{
  "n_layer": 13,
  "d_model": 192,
  "n_head": 2,
  "n_kv_head": 2,
  "head_dim": 64,
  "d_mlp": 768,
  "vocab_size": 16384,
  "activation": "quick_gelu",
  "norm": "rmsnorm",
  "norm_place": "pre",
  "norm_eps": 1e-05,
  "positions": "rope",
  "rope_base": 10000.0,
  "rope_fraction": 1.0,
  "qk_norm": true,
  "attn_scale": 0.178,
  "bias": "none",
  "tie_embeddings": true,
  "parallel_block": false,
  "extras": ["capped logits"],
  "init": "normal",
  "init_std_qkv": 0.0604,
  "init_std_o": 0.0,
  "init_std_up": 0.0604,
  "init_std_down": 0.0,
  "optimizer": "adamw",
  "lr": 0.00216,
  "beta1": 0.9,
  "beta2": 0.98,
  "weight_decay": 0.043,
  "lr_head": 0.00842,
  "grad_clip": 1.0,
  "warmup_steps": 494,
  "schedule": "wsd",
  "decay_fraction": 0.926,
  "decay_shape": "pow",
  "final_lr_fraction": 0.05,
  "batch_tokens": 32768,
  "seq_len": 256,
  "doc_mask": false,
  "train_tokens": 300500000,
  "steps": 9171,
  "dataset": "wikipedia_en"
}
Each number is 200 + 40 x the weight over its row's rms, rounded and kept within 0 to 999. Layers, rows and columns count from 0. The size before them is the row's rms in percent of the matrix's.

# layer 4 MLP up, 768x192, rms 0.122, rows 675-678, columns 0-191
103,210,175,204,225,169,153,251,212,229,235,261,192,194,257,209,163,173,246,199,265,221,190,222,240,194,217,156,218,182,167,128,186,213,178,152,209,178,151,236,200,197,201,190,213,146,250,130,308,193,195,227,270,146,176,195,175,158,202,203,125,265,339,195,211,218,187,188,222,200,215,282,135,186,191,188,288,204,256,188,201,194,248,119,219,240,221,102,166,180,145,150,245,217,237,260,157,143,213,155,231,147,255,167,190,175,248,154,95,138,234,202,218,224,188,141,136,211,173,206,123,181,205,246,236,235,217,199,175,172,188,200,220,185,182,125,196,178,200,167,217,278,190,187,169,187,283,205,197,266,186,236,144,226,262,234,202,211,181,161,223,204,208,143,179,183,271,220,167,194,114,181,245,246,242,224,184,151,213,238,229,228,145,227,219,214,192,252,168,190,226,224,245
103,153,199,161,201,248,216,226,157,215,158,172,162,273,252,185,238,220,195,243,226,234,144,115,229,240,196,223,128,169,173,242,201,160,227,116,185,205,208,167,183,179,215,212,221,167,168,229,224,232,217,173,272,144,161,178,112,155,186,236,207,211,185,173,232,289,192,172,195,179,210,183,199,245,124,162,226,238,205,206,158,231,206,120,204,141,190,172,214,151,219,143,136,126,212,242,246,162,175,147,248,147,216,175,164,177,196,152,168,243,183,171,229,226,252,189,141,218,162,240,188,246,223,184,202,233,225,215,148,163,228,254,164,210,173,209,154,177,145,128,176,248,210,101,141,227,155,219,186,298,224,257,164,196,271,245,201,203,95,208,185,113,253,267,186,181,173,253,260,169,205,182,211,239,120,164,178,163,182,161,201,262,199,196,195,227,211,196,139,166,261,259,203
096,176,168,220,247,182,192,205,137,193,207,203,194,230,197,122,182,241,236,257,197,205,230,204,274,172,248,251,268,128,228,166,221,219,191,243,205,164,128,201,167,253,171,301,191,184,168,180,218,192,195,206,197,172,237,297,238,175,244,240,227,161,219,153,202,242,241,159,198,168,193,167,187,262,158,181,205,111,212,183,173,189,179,228,220,48,249,229,161,191,202,203,163,148,203,272,200,179,241,174,201,233,219,195,216,174,256,238,208,199,161,176,180,155,167,174,203,209,221,212,194,202,151,168,199,189,120,219,185,230,226,206,198,189,214,259,220,160,203,137,192,219,203,129,159,260,152,223,224,184,197,300,178,170,208,204,234,263,147,190,186,233,195,180,180,239,218,207,227,200,211,111,200,152,170,292,130,219,165,191,201,251,253,206,203,136,310,201,171,222,260,342,219
096,205,211,117,141,85,174,220,218,163,179,180,221,140,266,198,203,223,201,199,208,177,213,195,245,243,247,214,228,153,225,227,201,217,204,209,196,210,211,251,186,252,238,193,184,199,194,215,206,295,217,193,189,168,147,324,179,219,266,187,202,212,169,248,192,252,225,154,168,201,167,161,199,182,209,207,199,283,197,201,247,211,198,205,244,134,235,268,181,214,134,221,209,210,190,207,208,279,203,166,212,125,224,166,238,162,285,171,229,208,197,213,196,218,219,213,73,167,277,238,202,176,217,257,231,257,215,174,164,221,226,158,178,216,196,188,207,83,239,170,152,242,264,213,175,187,245,255,214,113,205,207,173,279,253,123,231,230,263,147,158,160,192,153,182,163,241,220,163,243,120,208,278,203,202,212,166,203,165,271,251,222,248,184,177,196,220,266,224,169,226,246,187
# layer 4 MLP down (transposed), 768x192, rms 0.1, rows 675-678, columns 0-191
105,151,295,192,213,203,275,147,228,177,175,121,208,287,191,224,94,210,216,240,175,227,250,231,194,168,238,265,242,143,199,228,190,209,195,216,220,180,167,189,74,213,250,180,231,169,287,158,234,226,226,266,188,220,236,86,224,257,157,158,195,248,212,197,239,190,161,236,227,179,159,153,201,171,247,136,193,191,224,183,188,217,187,155,279,237,150,140,291,128,214,262,264,171,215,193,156,175,201,253,221,191,202,195,246,170,236,237,200,154,169,180,221,146,224,215,167,212,259,178,135,205,227,221,180,177,189,242,190,221,138,241,182,178,128,236,220,178,165,169,185,254,222,194,132,227,248,177,188,177,185,193,183,221,201,211,166,150,260,319,197,150,227,215,216,178,266,205,257,214,176,179,218,231,166,210,170,225,290,175,205,193,234,201,149,232,172,191,191,233,160,232,203
100,180,245,224,194,257,197,154,219,198,260,172,209,168,226,225,170,142,192,209,154,180,247,171,144,161,206,134,254,174,178,262,186,218,144,163,240,208,320,217,214,219,215,160,237,183,129,202,244,199,251,310,234,190,181,236,151,239,264,225,246,266,169,262,205,203,200,171,232,169,185,170,179,216,184,218,187,181,241,193,235,167,208,127,145,122,189,176,157,187,191,178,140,202,202,185,224,236,178,217,167,154,232,196,220,257,174,188,139,214,180,224,152,166,127,141,215,218,218,205,223,171,197,262,172,149,192,159,80,149,248,244,140,245,228,283,241,199,199,134,247,181,189,169,250,159,231,227,126,298,176,192,225,214,179,194,246,168,183,276,171,225,182,228,167,248,250,174,213,220,197,327,163,160,215,156,189,164,193,206,193,220,194,191,147,190,185,197,145,153,174,259,239
100,234,182,232,184,186,235,140,237,226,253,168,200,245,132,199,147,249,183,241,180,187,204,247,180,227,233,274,225,163,255,274,176,208,210,212,211,191,267,190,256,246,219,233,188,150,221,186,174,238,196,248,183,184,166,227,190,228,176,236,232,203,180,187,231,150,213,216,190,101,200,200,231,152,288,167,210,158,210,102,192,157,134,205,168,219,188,275,226,235,193,227,195,182,205,155,215,248,183,170,193,193,194,237,230,288,254,250,198,200,217,212,298,187,193,125,222,186,251,245,173,224,169,128,128,201,244,187,133,270,196,192,188,184,223,214,215,234,184,159,185,212,147,190,221,104,169,204,242,236,251,187,252,201,186,147,154,147,221,215,182,213,158,134,211,296,208,192,208,272,195,141,209,178,182,237,117,215,206,220,206,153,163,90,279,245,262,289,153,199,190,143,201
085,243,185,243,156,180,223,211,198,254,222,182,254,248,196,212,146,187,207,217,178,256,179,275,208,172,157,215,207,232,238,185,225,225,201,115,218,242,166,208,176,166,213,287,202,268,231,107,163,180,104,207,185,278,254,148,242,191,219,184,195,225,198,215,252,307,164,211,233,199,247,187,158,266,262,326,162,248,253,226,212,181,201,137,212,164,209,213,157,129,191,200,255,174,138,204,151,295,215,245,210,184,155,225,166,217,167,235,211,106,147,173,220,172,178,227,198,250,137,192,230,195,266,158,219,216,159,222,203,245,164,182,220,212,223,243,202,225,302,251,241,158,218,167,190,200,227,145,207,250,201,186,250,229,181,196,178,205,188,156,188,213,199,155,238,173,140,198,171,127,279,231,193,155,201,99,221,182,232,220,196,161,187,184,232,205,153,145,187,154,221,178,215